config = dict(
    d_model=192,
    norm='layernorm',
    positions='rope',
    optimizer='muon',
    lr_mult_down=2.0,
    train_tokens=281300000,
)
Each number is 50 + 10 x the weight over its row's rms, rounded and kept within 0 to 99. Layers, rows and columns count from 0. The size before them is the row's rms in percent of the matrix's.

# layer 7 attention output (transposed), 256x192, rms 0.152, rows 68-122, columns 128-191
101:49 55 53 51 51 58 56 44 55 41 75 51 45 39 69 43 46 56 43 37 34 47 45 52 47 50 71 52 50 64 51 51 49 46 50 42 48 58 61 42 39 49 58 53 37 44 57 59 45 55 61 71 21 49 47 48 54 59 44 45 63 44 57 53
100:64 30 46 66 45 36 46 49 53 46 42 47 56 51 50 57 51 39 54 50 56 66 51 61 38 33 35 38 36 39 69 59 49 59 53 60 66 33 36 77 60 48 48 43 46 63 47 61 30 47 67 63 44 36 43 29 58 45 46 39 45 54 57 51
096:47 53 55 40 51 52 56 53 53 60 64 56 42 69 50 26 59 50 30 42 42 59 39 28 54 47 39 42 47 71 47 61 63 38 51 39 56 39 49 31 46 54 53 45 44 57 50 47 60 60 54 52 35 34 78 45 56 37 34 47 68 28 44 59
106:59 46 52 43 63 43 56 58 61 65 50 54 41 59 63 31 70 34 43 62 49 57 24 36 50 56 58 48 56 49 51 51 41 36 53 43 37 64 41 55 41 52 45 51 30 29 60 58 51 48 28 35 38 47 58 49 39 65 47 60 34 52 44 59
093:58 43 37 58 40 68 38 50 57 33 36 51 52 59 48 56 48 30 53 48 30 53 55 65 57 40 73 52 60 60 40 25 50 52 40 50 29 47 49 52 68 51 60 45 45 50 32 57 53 71 45 57 59 53 61 63 48 52 40 69 59 45 65 43
095:77 45 46 63 42 60 46 56 60 49 51 56 53 63 48 45 44 53 50 49 65 44 67 25 22 76 54 51 48 56 63 44 54 29 64 50 57 47 43 34 55 65 34 46 39 29 46 65 50 45 45 50 45 42 44 51 47 54 55 35 46 48 37 45
101:51 34 46 51 40 28 56 51 50 58 51 45 46 77 51 64 44 38 61 50 37 34 64 57 57 52 43 33 39 53 58 47 55 53 39 48 38 42 69 55 29 42 46 40 57 59 63 35 56 54 45 49 68 52 45 58 55 64 42 49 42 52 40 55
099:59 44 53 40 44 56 44 32 44 47 41 62 58 60 57 53 47 65 51 36 59 35 37 58 38 34 62 62 54 44 52 34 55 61 36 45 41 43 52 47 71 40 52 36 55 52 40 30 52 63 53 59 48 43 77 56 57 32 49 32 46 57 44 61
105:53 50 48 54 44 48 51 41 61 55 34 54 52 44 42 26 55 62 48 49 58 46 56 42 40 60 66 50 53 63 55 43 59 66 56 52 57 54 65 58 52 52 55 60 59 76 57 54 46 50 54 52 71 62 51 37 51 44 39 58 59 28 51 60
099:35 58 46 56 55 49 53 63 67 54 54 39 47 42 56 51 48 50 50 56 48 44 36 53 50 46 49 55 68 42 53 45 25 47 41 36 51 54 60 51 47 34 62 44 23 39 49 53 44 28 36 52 30 29 56 53 51 50 52 79 53 46 62 45
101:48 57 65 65 58 18 53 49 37 35 36 54 47 48 49 43 55 26 35 55 51 47 53 49 52 58 39 42 52 40 30 72 44 30 53 55 36 49 49 52 68 48 46 54 58 33 64 52 58 66 49 60 55 49 49 58 63 45 68 37 68 48 38 48
097:53 43 39 38 50 62 53 38 37 54 51 33 58 44 42 50 37 42 44 54 54 40 43 55 65 44 61 56 51 55 49 36 65 44 59 52 40 51 38 43 48 47 36 51 48 45 62 66 48 58 36 67 19 51 40 51 48 43 43 56 46 44 53 39
091:52 43 50 54 39 53 53 32 43 64 39 67 55 56 58 48 31 46 51 58 53 56 53 44 33 54 32 52 35 57 42 58 53 39 43 59 37 74 44 51 45 61 35 50 59 26 55 40 43 64 54 52 56 40 67 33 48 65 43 37 52 47 56 55
097:48 34 45 32 58 45 47 58 48 46 45 39 54 54 54 47 40 52 51 42 29 48 73 64 46 36 59 54 43 47 51 48 43 48 38 39 24 39 60 44 57 45 53 47 59 38 50 45 35 59 51 53 55 44 51 56 52 54 67 40 56 46 60 56
105:60 48 65 44 50 54 57 49 46 59 39 28 53 62 61 50 53 58 56 54 44 26 55 43 46 44 56 49 50 79 49 63 32 29 55 54 34 66 41 55 58 47 56 43 54 55 55 50 45 47 64 46 49 54 59 44 37 51 34 51 45 45 48 56
097:52 68 69 44 43 66 37 50 48 70 33 47 48 54 30 52 60 53 48 50 44 42 43 47 48 51 47 67 63 54 46 56 62 27 54 42 64 63 53 57 43 64 51 46 54 53 68 47 50 48 51 59 44 36 37 53 59 65 35 51 50 53 57 44
099:54 38 41 42 40 45 49 53 62 30 52 37 36 55 45 42 41 55 60 41 38 43 47 40 43 57 31 49 52 37 34 53 52 59 62 59 48 41 58 45 58 60 35 46 46 46 57 48 45 47 65 45 54 54 48 62 47 63 38 56 70 47 65 49
099:41 59 54 51 53 76 40 54 61 40 54 36 49 64 38 47 53 59 52 52 60 43 63 59 50 54 54 58 48 46 53 37 35 50 39 55 17 46 53 47 51 42 53 42 49 63 51 52 37 58 59 60 52 54 57 23 21 51 30 32 67 68 65 35
097:37 19 39 53 52 60 62 56 68 55 47 39 52 66 68 33 73 46 50 57 40 49 45 45 62 41 47 49 42 45 33 54 60 56 28 46 38 50 51 43 36 66 60 38 52 43 46 44 46 46 44 64 54 51 47 31 54 51 55 67 51 55 43 61
097:43 64 43 48 69 56 65 57 27 55 49 52 43 56 61 43 42 60 50 51 64 63 51 57 41 48 61 51 46 55 47 43 43 31 41 45 71 58 55 57 34 38 59 55 79 46 47 49 61 55 52 48 22 42 56 47 52 54 47 37 44 39 42 41
095:60 51 47 53 56 53 58 44 31 43 41 61 43 54 36 62 50 31 58 49 39 45 43 58 73 39 52 49 47 53 54 37 39 54 53 49 32 52 34 51 64 40 51 63 38 30 54 55 62 43 38 48 60 40 50 41 40 45 41 62 51 48 51 71
091:41 69 52 40 47 67 50 45 37 44 62 48 41 37 56 53 69 35 66 36 54 47 46 60 50 48 39 50 55 39 45 44 54 48 75 47 40 72 45 81 47 43 44 62 42 46 37 40 70 50 44 54 78 60 43 44 40 56 49 34 51 46 49 32
097:57 43 49 58 59 59 50 41 60 49 55 53 20 38 52 30 64 47 59 48 51 35 45 22 39 33 34 52 46 42 30 59 44 44 52 56 54 52 49 62 51 58 55 46 47 68 51 46 45 51 45 54 50 45 55 53 38 64 62 60 40 56 52 50
092:45 51 54 32 48 55 50 54 47 57 71 49 49 33 70 57 54 57 45 54 67 53 49 40 44 50 47 60 43 40 64 47 52 48 49 53 48 53 66 55 60 59 55 45 54 40 52 32 40 55 33 54 49 45 53 45 34 47 42 44 64 38 74 61
096:58 57 35 58 62 41 65 48 50 40 38 50 24 54 46 56 47 55 50 41 50 26 56 60 64 47 39 47 46 66 45 34 52 59 53 36 37 56 48 42 64 55 45 57 55 63 53 44 74 42 37 48 39 55 53 48 71 57 52 46 47 40 37 39
098:45 36 60 51 69 51 48 53 56 52 62 54 51 57 47 40 44 70 56 34 44 39 41 46 52 54 50 41 59 35 51 52 39 62 36 43 46 49 45 44 61 58 59 68 53 62 57 52 47 59 56 35 51 56 46 44 59 45 33 18 60 57 45 52
099:23 50 44 59 56 50 43 66 31 40 60 55 50 71 32 42 56 34 44 48 55 38 65 58 63 63 41 55 37 43 50 43 45 39 63 57 48 60 32 57 68 42 45 27 41 41 47 47 30 38 53 37 54 54 49 70 66 51 55 56 46 63 41 55
097:50 45 51 63 53 43 40 38 52 55 58 61 52 48 49 39 56 41 55 40 49 63 54 58 60 43 28 42 57 68 42 56 42 52 33 62 39 52 63 50 42 57 64 51 29 44 42 53 50 40 62 63 57 54 75 54 36 48 48 45 37 38 50 39
090:62 55 55 58 49 44 45 33 48 73 60 53 69 37 42 56 49 46 47 42 39 57 20 55 64 46 50 48 53 54 33 52 59 40 61 34 48 53 45 51 51 49 45 51 64 67 58 40 27 48 66 46 57 58 62 57 53 51 51 56 42 47 51 51
100:51 47 54 51 43 36 45 38 46 76 58 28 53 59 54 59 47 38 52 53 56 55 40 40 45 42 51 41 44 61 57 44 45 31 64 43 42 40 44 45 49 67 61 56 49 48 44 62 34 54 51 49 55 59 55 58 46 43 49 60 58 60 49 42
101:64 42 43 31 27 28 64 63 43 60 40 51 51 38 59 56 60 54 55 34 45 42 58 65 58 60 47 52 34 39 49 52 34 41 70 50 43 47 56 62 43 61 42 62 38 56 49 47 69 60 55 44 41 70 51 53 56 45 43 50 49 59 45 56
101:48 43 50 54 57 56 46 54 60 65 44 58 66 54 61 38 42 45 55 42 26 55 36 53 67 46 35 52 52 39 36 41 36 52 73 51 47 42 49 43 47 40 53 33 57 35 54 55 49 26 49 42 45 56 46 50 41 45 47 45 52 50 48 57
096:53 56 41 67 56 46 54 60 49 49 41 38 40 56 55 51 43 64 59 37 63 48 53 41 62 52 35 40 56 54 35 51 42 43 54 50 67 36 53 39 75 39 52 60 37 49 48 49 45 48 53 66 63 45 61 44 45 50 33 55 52 54 44 53
088:32 58 63 58 43 59 49 72 56 40 49 63 43 54 37 42 61 46 46 38 41 57 55 51 60 47 56 39 44 44 42 72 49 46 48 51 47 59 37 62 42 42 38 57 45 31 46 54 61 62 57 47 50 56 41 38 58 42 48 53 55 41 57 30
099:63 35 69 47 47 56 59 45 45 40 50 70 52 52 57 39 47 60 34 54 63 47 55 51 46 66 49 43 48 42 64 28 46 32 59 53 56 55 29 47 59 62 46 48 44 54 41 40 42 41 47 49 53 53 49 53 48 44 36 66 21 42 49 47
096:36 32 53 41 59 52 57 45 57 34 53 56 69 64 33 47 43 65 50 55 66 41 57 61 43 36 57 65 38 54 50 55 43 61 50 30 42 55 40 47 52 41 58 62 48 34 63 61 44 38 66 32 48 60 43 58 60 64 37 39 56 57 67 42
095:37 53 58 74 45 61 58 47 70 37 44 60 38 47 45 50 52 45 59 68 45 51 47 52 42 51 45 48 35 62 65 55 36 65 54 44 45 42 52 57 38 59 56 64 49 45 29 42 57 45 44 58 46 40 44 66 42 58 47 42 47 56 47 50
099:43 51 55 62 49 40 51 42 39 62 48 36 70 43 60 53 45 46 48 49 51 50 53 52 28 57 56 46 59 49 52 43 63 57 46 54 78 55 32 55 52 61 44 58 68 33 57 55 51 51 50 66 47 37 45 42 44 57 51 51 48 57 52 50
092:60 60 52 46 45 34 52 41 49 46 56 54 63 48 52 30 42 62 60 47 51 54 56 62 38 43 51 30 33 48 49 44 49 34 48 49 61 74 45 47 43 50 40 53 38 58 49 69 59 58 43 55 61 61 48 60 51 63 38 66 53 50 48 41
100:40 47 40 49 55 56 42 52 49 48 72 53 60 41 54 43 36 58 56 46 47 51 41 48 61 61 59 25 45 25 60 53 48 41 53 54 45 67 53 53 60 36 42 71 45 54 56 46 36 27 42 70 42 64 55 57 39 37 66 50 57 34 57 52
099:42 27 42 42 52 30 46 46 38 48 55 60 44 43 48 55 55 46 56 44 47 40 58 25 58 75 53 54 40 65 46 38 51 63 52 38 59 50 48 62 43 35 29 51 48 61 57 49 50 67 65 50 49 40 46 43 40 32 54 65 44 59 52 24
097:31 34 49 52 50 33 50 56 52 41 66 59 58 57 45 70 57 64 41 49 60 49 57 35 68 44 52 53 52 53 53 63 35 56 48 45 52 46 45 56 34 53 42 50 67 48 39 49 68 50 52 65 58 42 43 54 60 58 47 61 58 33 62 39
092:50 47 44 47 60 65 64 47 44 37 54 34 33 46 38 59 44 43 43 49 51 61 55 51 39 49 59 51 57 61 51 48 39 49 65 43 56 38 60 66 68 56 51 49 51 55 59 31 52 53 41 43 70 42 45 52 48 56 48 37 54 45 37 61
098:52 53 49 53 49 62 50 54 56 61 36 44 63 42 38 59 53 39 56 57 66 41 42 59 41 52 49 60 30 58 38 41 45 35 52 40 49 59 50 31 40 59 51 77 52 40 63 70 49 54 49 53 62 33 40 51 31 28 38 39 55 50 55 48
103:55 48 63 55 40 33 46 55 41 50 41 57 51 46 50 57 58 60 46 46 52 53 52 51 37 43 67 43 42 33 42 41 43 57 29 32 56 55 33 52 55 53 49 61 55 51 71 48 40 38 33 35 71 43 31 62 50 60 49 54 50 51 64 52
095:45 51 35 49 50 50 46 59 47 60 42 51 50 51 44 37 50 52 47 42 47 61 59 50 41 52 37 47 68 51 58 33 50 44 41 55 57 55 55 56 45 53 56 61 40 74 37 52 49 66 54 46 64 48 46 56 50 71 35 45 45 50 63 55
092:27 65 34 65 41 49 47 49 64 41 46 52 57 54 64 57 67 31 55 51 38 61 69 56 35 52 65 34 65 36 40 40 57 62 54 38 63 40 50 49 59 59 57 50 56 50 55 75 46 54 30 52 43 67 53 50 65 44 41 51 35 50 37 33
096:61 56 52 34 34 51 44 61 52 42 60 60 54 58 71 47 51 47 48 53 68 53 50 50 64 34 27 59 55 36 41 48 54 54 48 35 70 43 43 53 39 29 48 57 52 62 37 37 53 64 44 55 48 45 65 58 64 60 52 46 45 35 38 47
100:64 30 66 55 58 48 54 64 43 64 56 56 60 46 60 62 68 60 67 57 60 51 56 44 51 47 54 62 36 38 52 56 37 47 38 60 52 56 51 59 40 50 45 40 44 46 69 58 48 55 35 52 45 49 29 50 40 37 61 49 52 36 50 52
094:30 44 53 48 47 46 27 40 55 59 64 44 51 40 29 48 52 49 58 45 45 45 57 70 40 56 42 38 61 56 59 41 31 53 47 59 66 72 22 42 57 35 30 57 55 43 42 33 56 63 59 39 48 50 63 67 41 55 50 47 44 57 44 48
094:44 42 61 65 43 45 42 68 37 42 48 58 33 53 59 44 39 60 65 50 47 50 50 44 53 43 41 51 58 43 42 40 51 44 39 49 66 48 42 58 46 39 46 61 43 49 40 64 67 37 54 53 64 50 54 69 29 57 54 42 50 48 35 38
101:50 48 69 41 46 40 52 51 59 51 54 58 44 52 50 63 53 33 66 36 46 46 52 65 44 46 37 52 51 45 57 31 65 49 36 51 57 49 57 47 32 58 49 54 51 48 51 41 60 57 31 60 50 66 43 34 43 62 55 55 49 48 56 29
101:43 45 44 48 55 54 55 56 53 45 43 48 54 55 38 55 56 55 69 78 34 62 52 46 50 39 48 41 56 51 55 58 68 56 55 61 44 56 69 61 51 56 45 48 39 46 23 56 69 41 51 36 38 53 44 40 52 44 55 41 34 44 39 50
098:45 53 31 31 72 48 40 56 49 62 51 65 44 44 55 43 59 36 41 45 55 38 43 63 42 43 63 47 56 47 34 56 37 42 48 59 63 60 58 55 70 59 44 55 54 31 49 39 36 62 41 62 55 52 41 63 60 47 43 58 51 39 56 52
097:57 59 45 64 66 56 50 46 37 51 68 54 42 45 33 48 50 47 41 37 68 51 44 58 41 56 46 47 51 44 48 60 42 42 50 61 56 37 49 48 52 54 39 52 59 54 35 39 70 52 44 29 37 56 58 54 48 55 54 53 49 28 39 41
# layer 7 attention value, 256x192, rms 0.199, rows 69-122, columns 128-191
102:22 56 47 46 59 48 62 63 61 50 72 33 50 49 61 59 62 60 44 51 41 38 65 65 54 63 50 62 60 51 65 42 47 55 43 55 52 43 58 48 71 66 53 55 60 65 57 48 59 45 57 50 43 63 34 50 46 46 48 50 37 43 46 38
094:61 68 62 61 27 58 58 49 48 57 40 32 31 58 47 44 56 58 44 43 43 50 69 43 48 31 40 47 65 49 59 53 51 57 49 65 58 53 54 32 56 37 33 42 39 33 67 45 51 40 45 49 50 46 48 63 58 57 44 50 50 60 56 41
105:60 53 46 44 37 50 29 55 42 76 54 52 31 50 57 56 45 53 39 46 46 52 61 46 52 53 46 64 64 64 43 44 55 49 47 47 38 38 44 43 46 56 57 54 53 64 56 49 57 38 24 63 47 51 46 44 52 49 46 40 60 45 58 28
092:47 50 42 58 31 44 54 55 49 63 64 33 81 47 50 43 47 53 55 59 47 21 51 44 50 40 56 45 33 47 49 41 47 43 44 52 66 48 49 35 53 71 45 53 34 54 58 46 48 44 54 47 61 46 61 38 43 49 41 54 51 63 59 48
096:34 69 49 52 53 56 64 54 65 58 49 79 44 22 60 52 37 57 63 53 53 65 35 57 47 31 50 53 54 46 33 49 57 46 34 49 41 55 39 60 44 56 67 45 40 60 44 57 43 54 50 50 31 51 59 49 35 59 28 50 67 37 43 51
103:53 51 41 23 51 52 63 52 40 46 33 59 62 63 47 23 53 44 78 61 41 63 52 46 49 53 41 77 45 39 50 58 44 63 42 56 51 58 43 46 58 41 44 45 60 42 56 54 62 40 57 44 22 41 38 56 40 29 54 41 69 49 60 63
099:53 68 63 72 45 49 61 52 58 49 32 45 59 42 34 67 53 37 54 37 60 46 61 38 48 51 50 57 64 46 42 57 48 39 60 61 64 40 42 39 35 50 39 61 45 53 54 36 66 35 52 44 68 40 55 48 58 50 44 58 32 43 70 52
106:34 43 61 23 33 66 71 42 41 47 52 54 52 43 45 50 60 54 57 48 46 25 65 51 57 34 46 49 48 57 49 58 42 66 49 48 55 41 39 77 55 51 51 45 62 54 56 50 52 69 54 66 58 39 56 64 60 38 48 51 47 60 55 52
103:57 52 51 48 48 30 53 41 69 36 50 55 41 41 50 59 45 65 48 45 35 66 76 67 50 50 49 40 55 53 41 70 33 62 54 50 60 65 49 64 49 65 39 49 49 64 43 62 36 43 49 48 56 62 48 39 51 86 45 36 56 56 53 47
096:54 46 30 57 54 52 44 46 64 60 55 46 44 46 56 46 65 52 68 55 29 49 53 52 47 51 51 54 69 52 35 53 55 72 48 52 44 58 67 44 29 55 51 42 36 42 68 57 47 30 39 54 54 54 37 36 58 38 60 56 44 45 65 63
091:69 34 45 29 66 63 57 39 56 57 60 56 38 44 54 46 50 65 27 50 61 74 57 45 39 59 51 36 44 74 42 41 62 51 43 44 55 50 44 46 52 64 36 48 34 65 44 43 44 46 44 49 46 67 61 49 61 56 70 53 55 56 55 50
094:55 40 53 35 41 57 52 56 67 59 47 52 47 36 53 50 38 54 50 48 56 32 54 42 64 43 52 50 35 41 36 51 42 39 58 51 37 45 60 54 46 39 46 37 53 49 49 54 42 51 35 54 33 52 45 44 41 39 49 48 68 55 47 54
102:73 54 48 54 53 57 54 49 47 58 42 46 54 38 28 53 51 46 51 54 35 47 47 52 67 33 55 44 36 52 58 52 47 53 59 45 68 59 34 55 41 48 46 41 58 57 44 65 54 71 43 40 51 52 62 43 65 57 51 46 43 41 51 41
104:40 47 34 41 56 51 58 45 71 47 55 57 56 35 40 34 36 52 38 43 47 59 66 38 50 49 71 37 41 45 49 36 60 62 50 56 49 52 32 33 55 44 47 72 30 36 55 47 64 40 30 59 40 44 36 50 41 49 41 43 49 72 43 49
099:46 23 40 50 53 36 37 49 42 63 36 47 53 49 53 58 64 50 64 49 71 39 52 60 55 42 41 51 42 60 41 35 63 31 37 44 54 36 51 47 51 54 56 39 58 29 43 54 67 45 56 43 47 51 41 63 46 43 57 51 68 56 43 33
099:38 61 57 52 24 60 55 44 53 63 50 42 49 47 46 58 42 71 61 50 57 55 68 30 52 53 58 60 50 48 54 65 55 62 37 49 55 30 30 53 46 55 46 46 44 61 69 49 56 74 56 49 61 28 53 50 43 46 45 43 39 33 51 57
098:35 45 59 37 62 50 56 69 47 63 42 29 49 54 54 45 39 52 51 77 68 48 47 67 53 42 58 45 43 35 52 50 62 57 44 34 69 53 41 52 52 36 31 62 40 63 49 56 37 61 48 70 51 39 56 64 49 38 54 47 47 40 42 43
096:57 51 39 52 42 42 42 36 41 69 51 51 57 52 31 35 49 43 66 45 37 45 60 48 42 39 52 60 55 60 45 37 41 48 63 70 50 51 39 37 59 59 51 49 49 50 39 52 39 43 49 46 53 50 59 57 39 53 40 49 41 54 65 33
092:41 48 54 41 48 61 51 49 58 61 51 52 52 52 45 37 56 25 57 28 65 56 32 58 47 59 42 48 40 39 62 51 64 52 72 51 30 51 47 37 53 57 57 29 66 45 67 53 57 55 40 55 54 54 66 52 55 60 53 53 54 51 41 35
096:46 37 64 52 48 63 42 46 64 46 60 39 52 51 37 61 61 67 28 60 47 48 51 59 43 44 52 50 46 53 26 51 37 44 50 39 68 37 47 52 40 44 49 64 54 44 55 66 58 61 45 61 19 67 52 43 60 63 37 67 52 54 60 30
097:21 48 63 66 56 51 36 51 43 55 56 50 61 53 50 25 42 54 58 39 26 60 57 40 46 65 55 55 76 37 68 48 46 46 40 46 41 39 40 34 71 50 55 59 33 56 48 60 69 53 57 72 55 47 50 46 50 57 60 52 56 50 33 40
097:36 43 53 46 55 27 76 44 57 48 42 60 52 51 71 55 47 52 51 66 61 72 40 48 44 47 56 55 42 47 56 53 46 53 52 51 46 39 58 54 45 52 63 51 51 53 45 50 66 45 51 49 48 47 60 50 49 72 46 43 39 52 73 56
088:48 47 57 64 50 45 64 39 49 56 62 51 62 46 42 41 55 68 31 43 66 38 55 43 55 53 65 73 43 60 47 43 48 37 37 47 49 52 56 49 45 65 63 50 42 53 47 40 51 65 52 45 44 43 28 65 74 60 66 51 42 51 53 47
094:44 58 59 46 41 37 42 44 62 36 58 45 35 35 57 48 66 47 41 62 59 57 42 43 43 40 55 31 75 50 70 45 34 70 56 61 42 43 48 53 23 40 68 46 45 44 49 63 58 66 52 35 58 50 43 29 39 49 49 56 74 59 39 71
099:42 43 34 42 30 48 54 53 59 36 44 35 58 61 56 64 60 43 39 64 46 49 39 58 46 48 32 41 36 50 53 59 67 55 56 57 51 45 46 54 54 44 58 35 44 51 53 55 83 58 58 63 48 44 56 55 55 46 50 72 52 44 46 60
102:43 38 46 60 43 49 46 50 39 63 49 53 67 32 54 52 48 40 55 47 36 63 57 58 33 41 63 43 38 62 56 39 58 63 52 38 76 43 55 57 57 25 41 41 51 47 62 50 52 27 46 49 41 47 42 40 35 43 49 50 56 49 54 42
098:59 59 39 49 50 47 54 54 59 50 43 57 43 46 77 53 61 56 49 35 58 45 57 63 41 54 44 64 44 38 58 52 57 62 43 40 54 45 39 44 65 54 31 33 45 54 43 52 41 43 36 41 65 43 62 58 45 35 57 55 42 75 48 60
094:42 31 72 60 61 53 52 38 35 48 56 47 49 55 51 44 42 61 51 58 66 41 72 49 38 53 34 27 59 44 46 39 39 55 68 50 45 57 58 52 61 49 40 38 67 47 37 63 41 38 33 59 51 55 55 56 50 48 42 43 30 53 46 56
101:37 45 42 40 42 62 50 48 44 45 50 64 48 55 52 54 44 34 60 62 58 43 60 49 75 41 54 46 36 38 32 43 40 52 45 51 41 55 32 64 47 47 48 53 46 53 54 39 58 44 58 37 68 61 41 61 44 46 55 63 58 66 45 44
105:41 55 40 40 66 45 55 36 51 46 61 45 48 74 46 40 42 48 61 36 46 36 42 52 55 65 66 63 56 62 57 45 44 54 46 56 58 57 47 35 59 50 52 43 47 49 42 54 48 42 65 46 44 37 52 64 47 54 64 60 67 44 42 53
099:47 55 48 46 61 63 46 56 62 65 42 31 30 52 68 53 34 77 43 42 61 42 50 44 43 71 56 47 51 43 67 52 46 63 30 56 63 42 49 56 37 58 49 72 59 65 55 50 58 44 48 52 54 61 60 46 55 46 48 53 54 47 61 38
094:59 45 47 43 52 62 62 43 34 58 62 60 40 59 43 53 51 51 39 57 59 48 58 60 42 56 52 34 48 58 62 47 32 57 38 58 37 46 57 51 41 60 53 33 51 47 61 61 57 46 46 56 34 56 31 36 54 43 43 54 40 32 54 41
095:58 70 45 42 51 47 40 43 49 42 48 44 49 34 52 35 60 38 54 68 49 43 45 23 65 70 47 51 57 53 61 51 67 46 48 34 65 57 55 58 42 59 41 40 43 50 43 35 50 44 45 60 46 55 44 75 51 59 41 56 60 62 31 30
102:50 51 70 57 37 50 29 38 56 57 47 33 39 49 43 65 34 43 49 44 54 50 56 71 53 65 53 52 39 19 36 48 57 55 43 38 48 51 52 60 42 43 38 36 69 58 52 31 59 46 62 60 47 43 37 34 48 59 54 36 53 55 69 67
099:53 56 53 61 73 62 48 70 56 49 44 55 55 41 65 45 64 47 37 51 41 43 62 28 58 46 39 57 49 41 58 43 49 49 59 54 65 52 56 40 46 40 47 42 48 45 51 37 57 61 44 63 70 52 54 53 39 47 48 52 46 43 37 56
098:56 41 57 38 46 63 37 62 62 40 42 59 48 64 50 64 45 49 52 73 50 57 46 56 65 42 56 58 57 54 52 42 46 28 57 67 53 50 39 56 65 49 56 45 54 50 54 46 51 51 54 38 52 42 45 42 62 41 60 59 52 59 37 50
095:65 42 75 38 41 43 43 46 44 53 65 52 53 47 43 40 47 51 54 45 68 51 43 70 50 50 49 51 47 60 52 48 56 41 46 41 42 65 52 67 46 48 57 30 39 45 58 51 67 38 57 49 51 49 56 58 43 43 55 43 50 45 51 41
096:46 44 48 52 50 57 37 35 63 54 59 40 36 55 30 31 68 59 52 51 49 55 47 46 44 65 51 39 42 56 50 56 69 48 45 58 58 48 44 33 62 55 46 49 52 29 45 38 64 56 71 43 50 45 59 59 46 63 51 39 47 46 47 54
098:41 48 28 39 45 56 31 61 34 44 63 43 22 50 51 41 66 43 47 49 53 47 49 53 49 55 55 59 60 58 46 48 53 61 55 45 71 31 52 57 77 46 51 32 40 58 42 53 41 38 59 51 60 37 52 57 49 55 74 41 49 48 61 40
103:34 40 50 64 42 68 55 66 47 52 59 43 39 52 50 37 39 62 52 55 48 74 44 56 57 36 49 44 56 55 66 47 53 42 61 59 43 49 59 55 55 60 57 41 61 46 36 55 73 49 35 42 53 41 62 48 51 51 46 63 55 55 51 66
094:44 33 50 43 49 64 45 56 67 47 34 47 70 60 60 44 53 51 57 61 55 59 35 63 53 55 65 70 79 34 52 35 53 58 45 35 58 60 63 67 42 49 38 42 47 58 60 52 50 59 66 41 36 62 56 48 43 40 56 64 36 43 60 46
096:30 34 45 51 62 53 40 54 36 54 52 59 54 56 43 56 51 49 38 64 51 63 50 39 56 47 50 43 40 37 33 62 45 45 51 44 56 39 43 62 47 40 54 40 67 56 67 50 44 46 51 53 43 56 67 57 53 44 49 65 46 66 51 57
100:58 53 42 52 29 47 34 49 46 59 63 46 48 49 63 49 68 38 52 49 48 60 37 44 41 57 66 40 43 31 50 59 40 42 46 42 46 67 48 46 45 61 59 52 48 38 41 37 49 41 62 54 32 46 49 40 34 57 45 73 47 55 46 57
099:63 51 63 62 52 65 28 61 53 47 59 51 58 51 49 38 50 41 62 57 37 55 36 57 48 57 46 51 23 50 40 58 44 62 60 51 58 49 48 53 53 26 54 49 67 59 42 53 46 52 51 66 52 48 29 60 61 59 36 52 42 47 41 62
097:55 59 70 64 51 51 40 54 53 57 52 46 45 62 74 31 52 40 56 51 55 32 53 30 43 29 62 56 26 53 38 41 50 56 54 43 35 59 37 36 60 60 24 45 63 38 48 28 58 70 41 51 58 56 40 64 56 51 51 47 72 48 46 46
095:64 40 50 60 58 58 56 63 42 43 69 42 38 47 50 45 47 32 50 61 47 54 46 56 63 58 41 45 51 34 53 43 58 58 63 65 38 40 46 49 32 49 52 42 60 53 63 57 55 33 47 51 57 39 35 60 54 66 59 52 66 62 42 69
102:48 55 52 49 67 55 38 53 60 39 33 27 56 42 38 38 65 58 43 33 53 39 69 52 38 60 65 61 62 49 61 55 64 44 59 37 39 54 43 41 52 36 52 42 56 65 59 52 50 32 48 37 56 51 40 49 71 57 54 60 68 46 52 59
096:39 46 53 39 58 44 44 55 54 40 56 64 42 52 44 46 54 49 30 49 33 41 45 43 57 68 50 44 65 43 37 40 58 52 61 56 61 54 40 47 53 51 56 54 51 51 44 42 44 34 52 58 47 48 43 56 63 31 66 50 56 43 50 44
097:50 67 63 42 47 44 35 64 53 43 53 42 41 42 51 39 51 53 40 66 61 51 64 58 58 63 58 67 40 32 48 52 48 56 50 51 22 60 68 57 52 61 49 52 66 36 47 61 44 35 68 62 36 59 55 45 46 64 42 49 47 52 59 28
098:43 73 51 38 38 32 44 41 64 41 69 50 50 60 53 53 38 52 62 43 60 46 49 51 40 59 82 41 35 47 63 52 50 38 49 42 59 39 55 51 46 51 38 52 70 60 44 38 55 41 30 47 42 72 50 43 49 60 49 48 65 50 25 48
100:70 43 51 49 58 63 57 60 34 56 47 50 49 59 62 61 60 54 56 54 47 58 53 38 49 55 34 50 57 55 46 48 53 41 62 50 36 67 47 60 29 52 46 51 45 39 35 54 35 45 61 38 46 45 60 38 52 52 36 23 64 56 45 44
107:43 69 40 35 54 44 57 66 43 57 46 37 62 44 49 56 52 46 51 48 51 63 51 53 53 54 36 60 57 49 47 56 34 55 57 38 62 63 53 48 46 46 49 68 56 43 64 17 50 51 45 47 43 67 47 51 57 36 74 44 51 60 64 36
100:41 65 47 59 41 52 45 47 50 57 53 41 26 45 51 53 64 54 51 55 53 63 61 45 52 56 49 69 53 56 54 35 50 49 59 26 39 43 28 48 33 38 55 32 47 50 61 46 40 40 49 69 49 52 43 55 50 43 43 55 51 51 48 40
096:56 57 35 51 50 56 48 31 47 67 55 56 49 39 53 50 51 60 59 54 52 42 56 59 48 70 49 46 51 58 40 61 50 51 48 51 31 68 56 39 47 44 61 59 42 47 51 61 51 39 48 56 60 44 43 35 67 49 62 48 48 31 57 70